Each number is 500 + 50 x the weight over its row's rms, rounded and kept within 0 to 999. Layers, rows and columns count from 0. Numbers have three digits each. The size before them is the row's rms in percent of the matrix's.

# layer 9 attention query, 128x128, rms 0.0873, rows 14-31,45-84,96-116, columns 0-63
100:516524522555557490436553465514513445428500505563419527527479504553431481521540448529483577422540543602537426497478518546495554472482522521542537427581472486566520476404455473433533358475458468
087:546465495581476470399512508477457518534507466521450506428442475513556540430547534464534471507498477421493521544483539483502478542485576462470481567556587408500479502584498464554396393418540373
101:467476480456544497491469532438379495593501493551485435419556420435430488640447589528449510532425439510504509488523555467507456456485535510464474480478565479494432430483611449431444534552477600
094:487545500553469613524436525537492552435459462531604458485537517477439438575451537533450511428462608471550416523548502469549478485601634433494526573515494517459507471501529536520505530505505536
103:518504504471577539505543495377438414536567540666534541437513487442541465443505553487479611402527443591466525500500556469460480530570484551502540504434510459488485497472498450534557408448476545
091:564513417487436502507598483513496476559485552568447494444521485509465457454441506387498481459545556444432464507438524381499523589407482498433470455496519432542433474479516425510412581533506573
096:446470478489474541484505473500492576558537506444514440460507523468445492517464570497483492475460463518447423586501483519553446539525505486452507530502499479576460488551459487528375426562521572
112:592535533524513530435473576565485533513574456570477541422495504464474498488485441531477511456416545443507452588518574518434552506458454629495465545550460462524526457456478508469571548438471456
082:544449447516502470434613488486473468494502511595469520504388493487395500426441556494499533511461496438461370515391447528514473589494431484500563475563482518554455438454499419504423484542484548
110:430442454496491550508483435525588521472585516553488614516562527394497567503556451476556572444529554462521471482507538489462521481396430543597516589526476429537500514497579479487519495496435501
097:519528537540492581505503527487450498435586471522498538462414534446439435502502517485507536374489533505551423493525504388445517448529420489512487486440387565570656471494442560462567526529436528
087:497563546572546512438533452523440476401496539525514439502494570460550452625551571470549477479401470529537589559549514404490509500523532503467529345404473546539500527478568476511532482527468572
083:536497496474468463510611476564553541469429510511504487482438424491489444540482467419490461480527400556499437480457560497484516422537489505407475423490489574445570497464530552389414547549474570
091:506573573589550522401567494591509468546523558436541441523547478489549439364558428615541454515524566490481577578599541469496531536531570479522432512464529555469464499448547493452426482513510484
101:449521490445508463534479514410409437544493500569543557478466491540460577401484519498594467574577558522492628497414550532453525475423590490432583415413541448613453494476425411502505502535565516
088:432489472442491489521549463496538551499609520492414456461498507496493460462537563489447431507485445459420397533475458510524541393493537517486434430462497521543470535536440509409459465515514487
105:595482490483464596484470558474450473513449546547501411569494468524567470448492507462538416582498480448427496513504479516459529472504526487452513447610552463423496467481412426501454459443471561
116:524514378539475462543444484519535571497505474587515472433430497560444536531548568544538495535480606576630494480471542530602449492483572534530508519530473558504437519474479514468529551561508446
092:536451453620453505557525464485481475443542498511537422482514451536560530496478554485616491407523493482463552559379467552433504568536452560560542507555418499524566486509469556450454458391541567
096:532533572453554505539439381514459511434408512621503550525489525541487578473519477471479500501552488578529574542457452496542507502518486447509543560552501552495532524530504472422541406508429444
081:438541482468520543534466491549502466514639533591549518490420540486527480515507488575463600481472424456598425578555532446551518497453527419453589527539488390470497466471421488531460553444538551
106:460576417471532520604554430510537476520601520565506484617421530505541447526529589504458503498471438546542513527503449406407524471561542553422547494423448500475490568582500467489492465510558572
105:568546467473428469405618453501472510436495368546490527483517497523464488558540489562515524362488482518561475454570477464551535521622410484531520492525536536476577565455517531557450550597448543
106:549546490439378520546536553476442494548547529525488480487474521501513426521428607491492473434434461538562576489434445501504445420518542386562496480505497380499498460528512504520464508497483530
111:544614431451526531409492481566540477468513467461506515498517514498409462408468499517602456545472452454600488490496497409411570479479497566500490372508461430569563492463523486435416518462534497
100:483491394546556620542613524428536550525539556446484515475490469439533483485554569489468533462396461504526402531499513569443560494556474490549480524575398461464499515407466498480471413506520526
105:477524465533518509542555508435586587456430393635537540424535441556523507587487504491503522488442522513516482472545438501540418483501470539504519444466502544577467476423469487488610488498523499
100:441493561508387525614528456546481470489563509564486500411543451527505480624505480430457471432563520468541520456491511519475608615525495521553462434380465540530463414571499446501578494610560484
104:491411546645505532523455519496549540430558548508460515510470490391439584466532530518445499479484530506550506490532428552406457477426461519533533486611514493541550532522599550451491478521467463
093:538525400422588562500400449466474479440477403540514481560422497459445537537598508466525540554482494509496435611535482416530493452491468565506544530482535462475547530515622548491409464534513480
097:428548550501476501442424527453469476435565478487397504438478530505473581509541453531632426484461459493502559543512512471412525489544509473398468529479478543561501524554459496565542469515461486
105:560521515478551426504449561549512465504598529521500527550443474473470513487491565565553481546530476487574513491512573494462583480382462470529565484531489482486429486502562459489467587448523526
110:466430508483527515594534552540477378489461513537572480486456426629517497496493437464457557545522521524533477545511507430518452418582467464510529453519569455439526529446466505468480532493497442
106:562542559567455403491578530595494442520526480534484441497510385445510493479443473473487430533495458563552505478468532539478516467477488525468481467533494486581467469491610485499465503612495458
084:533427500620484470475576421533462454574495563490555463543499462529563579529471487613474422511589515633456510536488505443523416543490674486460500403506528451503475455552589510561457510468460487
128:518509582507542497526494414521609478537439457527434454522520473485507441517575571513485520482539529490428539521483599560498462515532500526489490459436514339408502539474540470520502471495525459
136:486495454554547618551414464490523516458578518424541506486528538560385478466472498451489602522492520533508463517574463448492477351555437513490494519524533509514533403435493454511497535421546543
094:519470493486459513530460484498433466540487587461475419530499391596512566559460567443469478528487548466447530396438534439452437550484493507416468466481572476530455512484471459498506578497579559
073:471458462527556497542439505510504483507486471481582469418511462509540563549477494537458501526411507455432487593555546476435470506500499417517515462476443499408533482584457487502546464494572555
072:461605455512510471501526440533562512431503535517611567430516529482559535514618493552496502502385520564484513561580424565462543527486495548478503556408433502471601488481549506481507573500501497
074:504607550465457533496561579568473532541541521467541499598502468505600648510524528471541545499558422411395538440521552410463485466565470462473494467571600510543443496478444529525461497496606537
101:445533475459552565498521492503574471522426532502560454504592578497496500487466441535470489445457411548506536532561502476478503454479521497477519576562390550426551441547342430488517483466481490
111:459562412437496480476457418483539523572566473565521492534541537438470557473525443548444438559504438442439477542481430537489448582494485504417489448448397465565488476509487479397534500471449546
098:503423455514432444539523458438514465529459570522582577472562517602589465543482478469526485433442444559496583434509461578424564510407503431468525490436542573452421482589535465542465506405518587
121:434434398503494472439550486471513515571601475474489478536529438556476488523469470521498453518484643473539478451566548550530486519556510527513508567562561482522502430409459519470453512466557554
069:474526449526478428457574465500514554589531566464561453380477494502569601546499537528463492497440483485461452456477464494430447578424465485463520481470484475454514507441487477524523601522572531
076:546553505482548462470509505501497476461519495482580572434487588452527530461556472459568520482445506556583528596571472510491569506500532515531594490494475541466607455574524515518547379481438398
132:500465499439453512519456517436495372461610485606420463518474425515463389525508442496499474437482539484464550484480585577473470547538469499470469535508405459560545491526555599455542641464438471
111:536522504575534534538461496567511494473564545452530568560533410576452563488463519496493532523503606510474473512519561468516545532523406531480542492496546453530500553445527484432555535466517454
084:536516487517482535459535567534517550473489508511527487575459463519536623524501518441486454493554431475502481527428468419473447431470463386569610529528525460530354509387415473457452414524564528
105:472456486514527512549527477546508452465552520467460467537541501496563583545526480497511551444505504432473467417451547394594494485540523474504470574544405480587494542539480526450476466438484469
109:435517493410419548433473535454511555476483534511609540517487549425616469602528570535440465480450481506448458542517405450486468475499511515453478490415558591427495542470522500459552551511497481
090:476485506398486432477421573557562508630512536495470556494444533450545492510557526496495515482380447453512574439588496529522499479434505525557498533525429506526405467496473533505513437494494566
098:486568555455433452465467463560429516543454439502438530450557365520542477393516579529505465451517533489400457511490557510519541544530533524549544488583572537506588488384420528505516525506514498
109:425531496483513527449400484555468419516543470543498513531426600506624440492492476514535424491506419518536446514425507438502467518505442477596470499469404402502492456377534503458581511559522488
107:569547495546500480551534520437540487576496499545440558518429471513580432500521525569475603471638472515445433487431508554406364530505468545445529526533507529485461459443576400505516415493504402
109:540504413477399573502565419577538539557439464498471614429483477526564513453494487507516520538488468460478554464529512535556521500514576531529559550448432454474430597519604502529551419457539515
108:491572568466495464447512497508531544496559557468579462545530431468569548485583406544565499415437434518560539504549509430459516475441425470527612364434511434504557512425502450558533511575509444
042:435512449454477545490453453474559563488510478451524427454547553402442524604463555483530476500580453442450531424509431550536490506526511493478580435496574486537452512547526485535471553457599438
045:469453484494518518481456497540490458532572564500529543449490461520470521617428487489411445498512424512490449469465435425521455555519433499361513533453509455430466464437515516470433500581480547
046:552522513505492513516514580503518480528423582525512559531530496564527483512537461538542546372469561569543489499555535440516465491425521527572416582473420426413576478479494452433554467469447522
072:502429442454482526456529509482562487426575471480480553435400487437525497432544610452506480606519384406449517488464528490456440461526547409490555455451631486620484444584483495536466418540556488
081:450543481516427543454435579481464562490476491441555434599496482548478460574555443568516578408454560610565496498446563453458471418496492540574491488498431510491515515496462495546519510477524451
101:508495514395511497505445580521566536510569437649516535535498515539490522529550511590501526533577473495530449488527489419492516388514535502454504497442461495523441590479435511529531433416445478
109:490443500517452516488586469509462473544349567474509491474478509482486503571458535421498504544441440507408539493476411592486453492506526541501489422432465595526494372547565489547554490507519539
136:556632443468557490462482543493550478511558494572484517479494558510477499466493429569501542548451570518569461465551481465552490542452448537467564573480527523526517455418535507510501578449506485
038:476517481558473514506397512508521561523505543370498431517564505548512499587515388455466436502536508532409504441454483503487525464560566487444468426441451409535486510559435422501498608464530550
047:489524497541522487539486549503529443484444505528495567517465510526526521413613474471543530432491530586574550548491577436472545514451473523586473555499453510558571503399537543486520487434372460
091:512497418497499500457538494465488483448599463546502491572504524491536558492612534508612480511491530569590582535525511509528482335457390509591554532579482497562544490518530552489524500411432474
087:505506562510525486559505507571556490566459452410499613370421481462524500442394521507460508626565501386504495537559436448545538479516503471526454493502537510530491519577515505478459526433505494
086:500459473458466539442550530497536526440574455480468502423397471448553517490542565478512535505540443370518476501517487435476421396488493453492589502434582529644465445538489571549470427572606458
116:492556506455513556454613507528454491475566536435426529430478479420443454521567477548501546535495465383540484519554538480535546420581489439587447473457502432588533516514463512508516488465568473
105:461472612482577523556509541430541588456634573624560447481541453465547485567515526529460512424504462460529555507460518493553475492501582520485522502504476493442488614474572615480480507484502600
102:581443503513475503596527457424494525506463505482466581509494507508617449560569550407506478537465483427485557486549549448499575483507415478460496516391537478538532569458416535516522428566506512
109:435462452471519474444411542558467558534494493537527481445449479530471557568546527535552526421507489455453448509529454481551474417493568421540434413463518473542534597574457430488517502393516478
117:460447373456421508538523475531464491547562450475526523512493558503568457465476457571492482572488486453509503522396532470426519461531441503544380498419570527558459469498492479559548582519599535
096:427488466537529500488480596554553406532524512488518517545451540468563507514478526519407538515593429486450400474448492435494392587527430502507387555511568519495431454612491426470475503536549446
103:482548478575486477563518510500515577530463480510421499471555411643489450360500490462575471483526513562540507429561491512521554471508495570507494481548500454441481417470547598462453457433503486
101:474457505500527499454552420460473385466450420455498582467545510500559437449546516526527483571517481435482495498612565568599572477568466591454604398523469445474579514487513472485515524488505541
# layer 9 attention key, 64x128, rms 0.084, rows 13-51, columns 0-63
095:577530534480391504478474426496462462408446504620543508467589434506427469494528532441589458498364493452339492511589453553470520500456563486441491559440556523526531459494545527498490538466535462
097:520446511473472496537543542435404452470467519459483593593424452463487515541518526483568470529517459464544537346535488556525465581525451415462577482507590497466457607505564533561490471615468518
105:442521538439526541580446554578561493447559490524542499465511606524420445452457497569414529483433582477522455533559480516406552468516462554565454445529509530422484418479453479468585511492489517
105:469597525500454413462507398477531546460471535496526487563483464527587453538483586550485470518546467485520511460418442511503419449477551482523376468554438543551476548451429490464513448477497478
098:573438451539479520511496529455406451533524535457445494450514565552538475334517541517520457494514502490538561506508487460493476544433449493446451583535582640482478542496528524515456489577551538
087:425495551428512584463448508453490492492488493514487467550486492403414492476490522506409465492494513571556463533479399463489486395436569432566548533526454413505466462440527416413556532503550423
097:450486511539506541449450413421552478479448501564533469530536480502468509416374577468479474537491484546510475552585439571480495606564500544511479476534388506407535454457485495606547521440485506
099:558462577561487522499455588501482530531429449490518467511577518462531519497478406454588481551514539488577505467517469397595549469484515434485590553494532534508448524495487401494567474577517524
108:491478512488514388471531424452579537428484480445492467532518599470508477572505491504445527479438615502443368427550523382553490492510481408458456497573479518429465487494487474522504525538594447
087:443453511505541478522442515443556581565481555544518392524474556501487511520572481534418468456509448500459533531537553444458515540477433556514447516548488531457472577450562587453512438584463555
103:533533525533514553431509445541480489489565491500567439502494490537444456510449516541528461497403558512449515605543457468481467451494485508519438525558502513510489493471464563422472540504514480
091:500601570440469464639483488499567510472468399553506501545594432509477464472462455507492491530464485560506460524496475547604555454478544532594463609540488476530461445452560536446493436517495434
107:473440468469497491605496550494540548436682491446468379495466496488471503493567559555485531573600537488496453513497488484446518402415491534467495528587543444527473441587485520453491466358478486
104:512517534500446412515495580380517458524482416538460476473535605446444593497494545555525492533594459581482531538414600493485589511577533446536500518492555441530431526494527452484577519499442421
092:518487443457476574418491453421506462464436467511495538493570494468430407563442555541489408529461511535519499499541490479512513427539454528487523513473373508509461409402529541426490512375534577
100:496560518555535544468478500459552495466581393458452517475447477552434516517541481467374570409530553560490490502634557559480520445578494451531495462555525515420522495559444573478501384539527439
086:394517600465470412487571521510485541535457583417482469546518502562538534563441464559497453489480554492403533350451473476522499545446490399488551487418482453515510536593489505495528457562553478
099:523550512494487478532476434455581452479578508525482572478507450603539470547524497472441561447513542559559443582450483522584522507399373534569526482462515466487458430515533516541451451503478510
107:517434457550508509486654431478549485568550574438451510460451350508539577499472547447485518555477611523528543417578561467492543475541477526541462502541487543510499504418502457495558493500548569
079:466544463501531438525465479477514498440410515406537495667502537565489505433583512468491373469486426572450569493509427601362455544498497501523546520440558461484458556527532524463464413515506520
079:543467525489496435555465538462448527442476522483421519565515421510515452429438575461493451606518412482510480517429433451491448577489537501389453548536495472440478507486436549453515536507516520
077:564524569489434551521500466454574531510569439520511542468463528482457474455437526524501582503578578510570490587487512525557545472484483484513441541590444495505552407534461419524541557368451387
071:455498560514525571452547483574414577481504599491541450503407476509518424436434559510512544503549452525538496509504436461519408600496481483496546475561485371554421496557529470554405407464506520
113:449433503523515472465444580605416507520451491439449435556509503574530431490499504476512442524439441431448516366489525424501456473545542457428536483440468443541379527458517566482525543482527558
096:545501560496425475563494557389616544429547442452502542564482537450467550489484470477513479606529458463520546475507507449502482535536547562543455560525465561481492619510437571562466471479588478
104:492534498524475461506524527462431538519418465482517440574481480447514506479478474458486454501498473464398549388495423407497466536601466481428496419387481578370547530561470539407567491523498536
108:461506500419490539409498541444566481555468538536514504428527507559512474441489482564452498496413518505394516495541514490526513503503447518480480533543440424473551475456487454485480536398549522
121:517478537432420457502527475531385499553431531393440523519462446542554509528468536470523424525491480499426551441412451479526406510540551462419504488494482472494433539476513561470481486540494593
086:480475497533426579524446486511511503436582498565449532466455460481436556507455523551496542490435620509557460573521581445460583509526497515545449598511543517576568419509538435511436544467424372
090:510455483535460599534597441487455546458472523498515422528550479520535494398522525452587530515437523484550434482464456527480458566487496539469476494439514441449431510586408377558527454582565431
079:621494563503481487520508431458564319478561468520443592495522484490502477500473550575500568454529582544483512513489509470581572427498471580486509562484480512519607484571464473541595550476444463
109:463495454512528496529485571589473571575382491473508429555549472526578544532479485481509453566508400398456463448448537499477449502517528424487445484462490495542396548481548536564522466559543542
113:539416562489456616434460469492428598527665493478482432452451578499524527489573543494422489484541490487504485552510562568475506469442422405525550557466504496551463536527472506536543486394567479
099:503529476469428414557466531556433516541459519504439448466559538461580448494467468468411504464544476477495532516444488451502457454465497498412440487471502543519487542538591556589493496593572509
091:535490496547497538468530487456511612477528509519424480474553465447622479442527583445450451583397507409479566467547478512416562452432438416517554374479601502486547465568524385498535481514537474
105:498534511426524504488501504576453582538541520511444440584433451502542541560539518551555596500528474482492506486471539394513427390395557524428452452583497446491413492489467496527543408494523529
105:578504586474479482480511514503477546503486482506540517484482431457556543438491495575486473541412471325416492463448550496504434546377527565543434464559420442517457482474503554517492567467509628
106:472414533493409472479430513508497571595474565499498449404519461486411519624434483499455415563453486471405585450498518547443455539511520441578421513470475478473373517551450515521545552560441557
099:529501504514549526473499348494580375416530485477513539434505431450525487370585498451481483493471557517465558518560495582474458445447566523666548527525526494514487447453477464524489461448444432
# layer 9 attention value, 64x128, rms 0.0892, rows 0-31, columns 0-63
100:411483462493461525503432533467555492488486483483439454560472470418555450501466505549478564548410476502554511516428538388437481533554474519586532495444515549547538461545417455512489505459452445
097:516510448550509510565499506564475393477524405408478483485414529489466480498411533403538545488595491589484590586458478472590500399471551421498494503492420540515496449500400428528411479518539561
092:504479562520530435518556466459457460444558536528510498493521493492452468527520532512589512510490488474514538490501530532574459581507562485540581448546492403450557427399570533511546405503474537
101:498505468400514500500447461507465445470499567479431530509540482489494544576484496482421491520444389481476422465521587521464526458420416498536525506538503473431551512431509401573620551583546539
097:528497509561508455563516438587458531489480424421422455496487462525517515513508442453464632548559590463558507506484484577621504536448586484419421493549511534550442417431522543546538510430538416
091:578502467562493466563473470467498531543523487561498527606459393483467583440486464504486448560425562514523436533553513490474569565505440530437526520513465535495383388477496456465481436527507552
105:607411411544463421455566613557548435456479494493476471428503499561549486462365529489599538566497552527415460511497520562491517544454469436388414415505512603596503450519502488570482492468499470
093:577570437517526496454467506551471475532524463504550537588467482448601559491435480486598519541541465562451463493438539363516479522548485437516523472443602540539533513452565463563491476592546518
098:615530512482558446524491482466557543535469536555477346464487497500608470511512504467403566510585474521554468521528518391528446456541451479502548520562566457477478541484521511408516581492391521
094:509459602466440514573484484484577558532490398430490461431522464497508492512445532472535519541494448471554461469565508494595433569437543559550448553481500563496560540500449423473480461385521457
093:495510532590499406406457446418454446455509451555460476507560502437522518480507526539475548535494558479503443512400490406486496476435497455447430480515397572539548460507392540419598447555441498
104:627488641396602493532507518528498628546472574519489485506469507517524498555595497486446482498429560478512513555547502437545518513522526485543517495553521485483498532568350593405574526494467507
099:429563552590501584551556361489490435438393558505504496453561471483549586544541453471497490541549499482463590539469438463392512487484444506472477495607560482434489462454431426413587502531571503
095:476476511552518472528520480440470375490557585449500527595514545461509515460517431580523437533611472521430609445575528471477449507566503490573543567556508479548487470442555427539509557525554522
098:475478568448430475488489514508534443494493525523549480494492405570550508598545485525463506601539507544633515413514582552512475464514438548584439439500549532513485537598508555450454512517535441
091:530487459540485468510493523621561495513495469512435474526535526448460465441495634425505505483532443550425530465566410516557485519485485543489498441464458495566501439562495505431545574508384506
102:537468510539528582544421549474583505534504413511518538583498501405467460425448358503452482468496555476425529536478496456505525457555520539475473470627504462384460602523508494442601472404529531
104:511433465460494479558440447494518545518541511524477481539594493567584640511562534495445526496484428537560448458476545528549474551473497571519554501363486532512527550451521564495563497466572444
095:636546474525502543485569527541518496524562502435501505425500470526490521453523536441462539530434406409446500562560487539535477541534452496491438463559522533498503530485518460537533540553424491
089:519532553470630440510499433586559537425502432616463562498491508524454558490459481524527463502567494476429424429518505512519533515511504530537342479476472440515411536473514433567560491430521524
100:585600548473522495442487489434543468591486479541426510441460457424408454434523458577508498562450468500455422484557442536403441438466433447470451500456559459465554553485487523481557500491532585
105:459456530481434490496475474485559426562506517498468567526476446399492538576434442511485454528519496533581532520586424464438464395603577481505579574615489517576471564474656451537467527452544491
094:525500499469559521442503505447553457619534543451616469543531521506482559564491475506535625532532470521427515498434497526414512531580417536539482486480480600539474445533506422553502484469495592
100:524640528571489470472477589564491499431542556439487491496430469484571573548496410537461434556496469543431447538467407524550498427495576424394495470494498538494505424554478431503484453481454428
099:469569476435537563498471503560454586468478486491529532462598434471438480582517530603418482543487549488399516476469545494470416457489431548447559591463509441659541535458544495459429566441553454
096:523531561547381494518502527550503493507539461473557519469539466590402532429498523557509479525545558537513499487484434459492484462470518562513425485553474569452486495493528468528542395498547519
091:482547474506469562463514522534567616526417546541517440466539476534467471524505455519527571493416511547548495512488455509513484577458455375556491389517470414436486495488546494485460480564479450
105:487534492531498523473527476519552437605517460519428627460600439508512489554453422381522475490478476500451473525452475498568513513600554432464494532505562399419501472482575492471505589500489508
099:525403490460540505422473519508432478473462492527468485492613501450466537509502436508552459533530412614498488520469520505508427401554453485432518470523538442591511480485440580493450452529504452
096:420439502580436551458488564471540580348458519494418465501531472526522494466508503504570512538484543547441529437491513451559464449478553477454464518379492532429504485533524638602552421514511537
090:431531494527484470455473489537427439557576538511529456514399549529468403481499567395516473457516453590536551527503565478487398547499512556397499619506464506477534509498581517483541588464511421
106:443424449461562469513562461471454495593557462477525559462371428467358465507522414511495452408521429476491511526481496482464488452501500503399466514565585505553572502422507496566498528535456507
# layer 9 attention output (transposed), 128x128, rms 0.189, rows 0-63, columns 0-63
097:527545500479574511534531565558556455477521418450527482534445524421491495483521472515421461555497576407526588458427448446406482570547427432518546483470502440482593473599520446485387496519500553
096:493473525567491481478560449523417470501365444560489569461603582539468507568498487386419483490446466453521470443453416524424482543529426467514554539583493537457499534422464538476507429500509547
092:419475522437542501466407435590494449517542562540512492473430519555449526440521579537468555505524574480554478489519457457535410465513515537493493591486606547539488583418514525567516488484503517
109:408449491494556514530487438484567494524421566476576529493573474451498517547456501474553494499466476547514486494508526433422519497556418434535509447469535491540450578461559421487539491590466532
098:487541558592461545510525460488475431441489446543493589468511440521478528441518570404502468455501493540447533513487587642562481410508524523420565481539515585573427472551398553525512467428434455
099:583521538550507498514506573468408421504477467541428595552540534521489557481543482436584499512463487479448509462539516588567587510442486549467495481603504483513503583487507515467485467420486540
102:565434418513508451441487525625496533545454453483495488595474625451487472538562423515439571526440484581493457498494484559472473466450440437579446485547493621465528453483530470460348515446517499
095:519466580536565526418504447455472550441445398503473501486487426542525536569553497492509368468501542477542373492436430536462548508460456516468481444526537559511556544431537500460504433489517468
100:489482540434603513420504479439529511511632525513567371509486505447556474508453475502416493459556537372519422573472516502593551525514414529454501522524539524487559581457574492430475442482391481
093:526492551513441506523583508477415496572562402473491602503526484502439522493447460462513494435468520416425597471564517485540513512535527566565455521509501451534532468467401438526487525502557519
093:505438481444509492545400487476533607514514484458536469527429526510482466569548486418537487474489471436579553496461403428568393478461561544516482550523490507504532542452440555564457476502580512
098:378596558499604552492448603500480512536660510509555494541464495579564634520491502536464519377507505477442526559521542467410502520569498487425539457495516472567491544516522480504569463524476522
102:443455523470507496509482475405435533452582541532488455369539511466512468570558523557482500470519365516561540458447527567523469453525558504482425526525541430542486462477524440509598425487381475
105:456519547432558526547444518472511451533441516601569521498615428430535436575422451521492498452560520480497496508595508492476458566546489520513575411455538451493471502389575435584470497462468549
097:577452393412444473505460468553474566516554456509442450521493522615506500560499506500523571435574495595534459533485473427528406456552561427426432473476468522527483553584463595594424489509511500
101:505519411479525493477479482459412532438590436487492469474418576441493508500582581431377459505512451533475476423377426491464464462532508466471512460385475551500523555502576540486430455542491523
106:564476559497573462485494494536490389526583406547520508514506454455402474458494445488490504520453482459510483478536614529501521505541502542424464531593498494438448486447559513549573494423509551
112:548472481560418562525457427463461579498442470518496490429558538569595547595509547537535512565503543471479501463496498517466493591444572533501515497497489537545407476475467505460557529482607497
092:507465570590502374379490531507469576533494465444470499535459542471438440470530478524484480511455564507500425555510515534430559559459399494515473487522473629527429529470525422511532488466484491
102:474402460428510563518505441534540542484545523467543537510617536476458501496579570620481512555480518536450529479456497487506517413554503454554461404546506485445393475487576444533510498473432517
104:453566476376601485570466474521455527511539542517488528445489548497434522556565447587504494510446409469444504556551453508558531479586509503446427478625513453464465485529458462438547513473462482
098:463497537523588434578455481463537492369599502543537518537524506371546529590560503511408534475543520568521580499605388491460553473532502460446524465588538577560515444435604518537412451412523561
099:536569531496549477524500537548501493503581482506546528548548529425601521542546435437526480543584489436516501453529511433561453518584412441580529543533505458570561473427628546485508434379459587
102:558487548518600510513464511559505460501411457545490459518510428462541493540503561517503476435499569502474470532432522518492497540567530457419622443466593525515436604490573470538544469459418556
100:401552514447589489478501497480488463378582506527447452495507515420501522647461475519492576539515503611471551474487514467507507485586438497450484523444489389517500462579466517560432473494553536
091:560490521534502499483618421506527501476421508445502688501516483433439498463542511496481520555522604489446427481472479489482453469397551524498600557538501521464441509529509478526430516426501460
100:465565506423490464439567484531477521532516572516552511502484485586434469399406471552551403539484491444533399484472431528527525505430492454502483518474460486536458450405567453530480404519446484
108:468512522484489467493443568614467495521393539510526448443470480572512445473424536548504508532590516516534469551466490597522532459483449527561424569559549435471503397456444484573539501436440455
108:538495491417406484519561506406432458444328472429488548456444519461493490556477516511520516481504525518560486424450513587516497550474488469396447555470519386554454527465422487540483517506488515
099:508504509525474466571500437536472439372385472446506485602569455536568514440515472453487488469498514524435512486549457420459498551474486466558536500434576441509522521470425528392447439566502507
089:447498503492477512532557543517538461508475372474437500534477561419510508511496533445432517433439521526540550429489559563492415423491566541527532486355421554463408496502404532475574556556515486
105:541542499584565434513514552458460502586426515493505494505480395481467439532545481525515587516527461555490553458584537494507666497554494535471410487596537470460539478428577446515519477442508451
102:565512579429499417584533462514485562517492518484544532539504379557538436542484493503529403492506386503500410480533509483486530453522462472514508431465451512491552494492508567476610511442467469
106:565425518419542551460505504436559528523470503455569367607581415493536498497552440440546532503524514618494575518533571494543432498484593494606554535485486512440574440548589460525484441428471556
096:502480445540517562586477506465484597528450490426477400506560496471437429486413455538444475467542412382534526441492561506462545493544469592486459479489517460594464445605518509496502481579469396
098:599546456507551497507481488504525502496521454458440438569440461470576492484438532616484474550525529416461489411504454544536539501494614503539442543517477491489541438465527391530486428490614541
098:577488515387483424502522520499466500561431439430502517564519477493493487574505442575420664562492533517492483550454457476505491636449537499519460509578459503421517481471441450509499495451615499
099:486484459596502453459514525541478478461606537469512423545466530478401448489541461486534396415510537487529366452412476502486578489476587506519436471421502514555494407511491564508396480458491489
107:474472476486486561492438459494490399552489571531507393558581433530480508530481578545458425454492432487493496551514426503547500499577519485579483451561467471438454420488493516461562508429503580
106:571526455554507445523548476583486437534421539552575554575567532448515536431564506534511610480494526464467517417543533423503486522551497449548471503428553395480479604440478482550520530507425569
096:573577551465419425467417506414469521524479482473503502532434541500404575462550437564552556544488565486421484502473560581559493596531507435463471482573421470502471393524444478520467517479487494
103:508506428515479470563402442463545518613515478473443466505549483639475515508464557591445554479456476488532420585502474416489500505470526531544526492478564584508471435483579495432531541565506441
096:480509491508444406552450483480487479535430509447464558538532559529481472537422534571523537624511554570503494508493559477483494478430460488483399478499532592425514520541498499508543402498569468
106:437502469558562536442515607489537463516544568447498442458544567487525469400395445574582528499495451517522428511491465500544470466431527496416506516544468464411487482554487450540449497514470426
100:578458552542467479595518453477420460456377464519438579547538475449554485475443518465597433519456493443470555481465387437481574492511475576569511476531443479513525564544433491484472474466533538
089:478479408546360534445448440524495581448461585493427441452596514589450532508544590514515386517450492550503453500456508443556537382499520488547489492471505479542518497473561621480494459549531527
106:547474512559621547457520589625513431552543536444519545568527458495561480465458448481481503579532567359485471555502558542523515482508547603527515505520477512508502468491570515445590526480501428
099:456571585473443525453429455551621580488508446586574453524507418540474479580455428572488519546539566552513550635526509512479546547454491525468507545568454559523505496489457479500517502500577448
093:504624486526464450442452539461578592475411546390525544439540523510525434384489522468465469517537443497579475476404484509537406436466547504477564512535451514532580493553511507444456447470549430
102:499551533477508482578498525550483453544612502474493494499463412530517545504384525509425549463473565461496435438512560432502499478554447478478500517534460436453476436463450424632507450506434459
107:472572490473446608488589545509479505595543509536496482479440507454459439428501482540518536448463530520414513514463545477558563549511451508519508494450484594519563504473534532516504531479486509
099:529495514622516424474499441584402523538542452554529443509461506630494495518457440453452498503459508477459416496525439573517472486475476419468486510467440543488554507496477562548540545489522496
101:547518444541445584366455561497562462565465480503526395465521418473530447557461569507484496493545495556515545538428557473525536481451514428487542518439546474482524462508538550503480478479540511
115:471473469516448500432468488500542504539403531399548459404428512577490477426546503409450458461533510470500488493339453551535487519495433457534545548457497463543599592460559457520582550593469558
102:486436468509467432561559481553470501443460518473472435514473515546494571470470493500432631521481464550537519499458504536531605506492451609531427488452421565496531507553480561512441548649522472
098:548508390463403431561511518389465559485500525516559568495526550565471470570541536503411546541503467563470587489515452566491414477476488537584573472475402578492448453520403435393451509512469469
090:478482386591569492447475447446476562560470517541494450507569519465508476446498474423545428445516539481532515524434437647501475491438555478465557505480527583564435530513500483422475589483540462
111:534511475521486531590461514519434453546615417539579419529397541475580459520429601471558510544403451510561433524485514503486559494538483624499518553531505464500474444430557481535515418428478506
106:496505433550523444584469597524555375516621430522488450511455417411487526520569472490489555506561503502520594578562558511492514483545465404387508504571576487513505508570514508497514495468574479
103:506496513475493524445491454363524658579518558502532445443510503485527491496576454505527479404445425465502547458507481468488445461496459483501500509585534455453555523524484440394476471614534520
100:438545509457556414520367512507549511476455562502602506463617503535473557575579572498415549534473467489420532517562559474464526427482494462473629422506537472520532464440514536415490447485521425
095:485485441479584442551504512476603505561513551609537489455511458501406498545533491465484518516560454428617449555486505484482536470477568507459493450493395492527495530489564484578511508472539547
100:586468588517366549378539473519428553559485520456471465464473480440481529510473495459530463413493578486515415476535584459481557433489540492597414512508491456553527537449500520449482484565507342
105:490419532490577522472484521563478455486482472525458485572527546523451495535481501522527499474507497432572461536537594512555419465446549494563514579454481497543436484451549511504524563505539456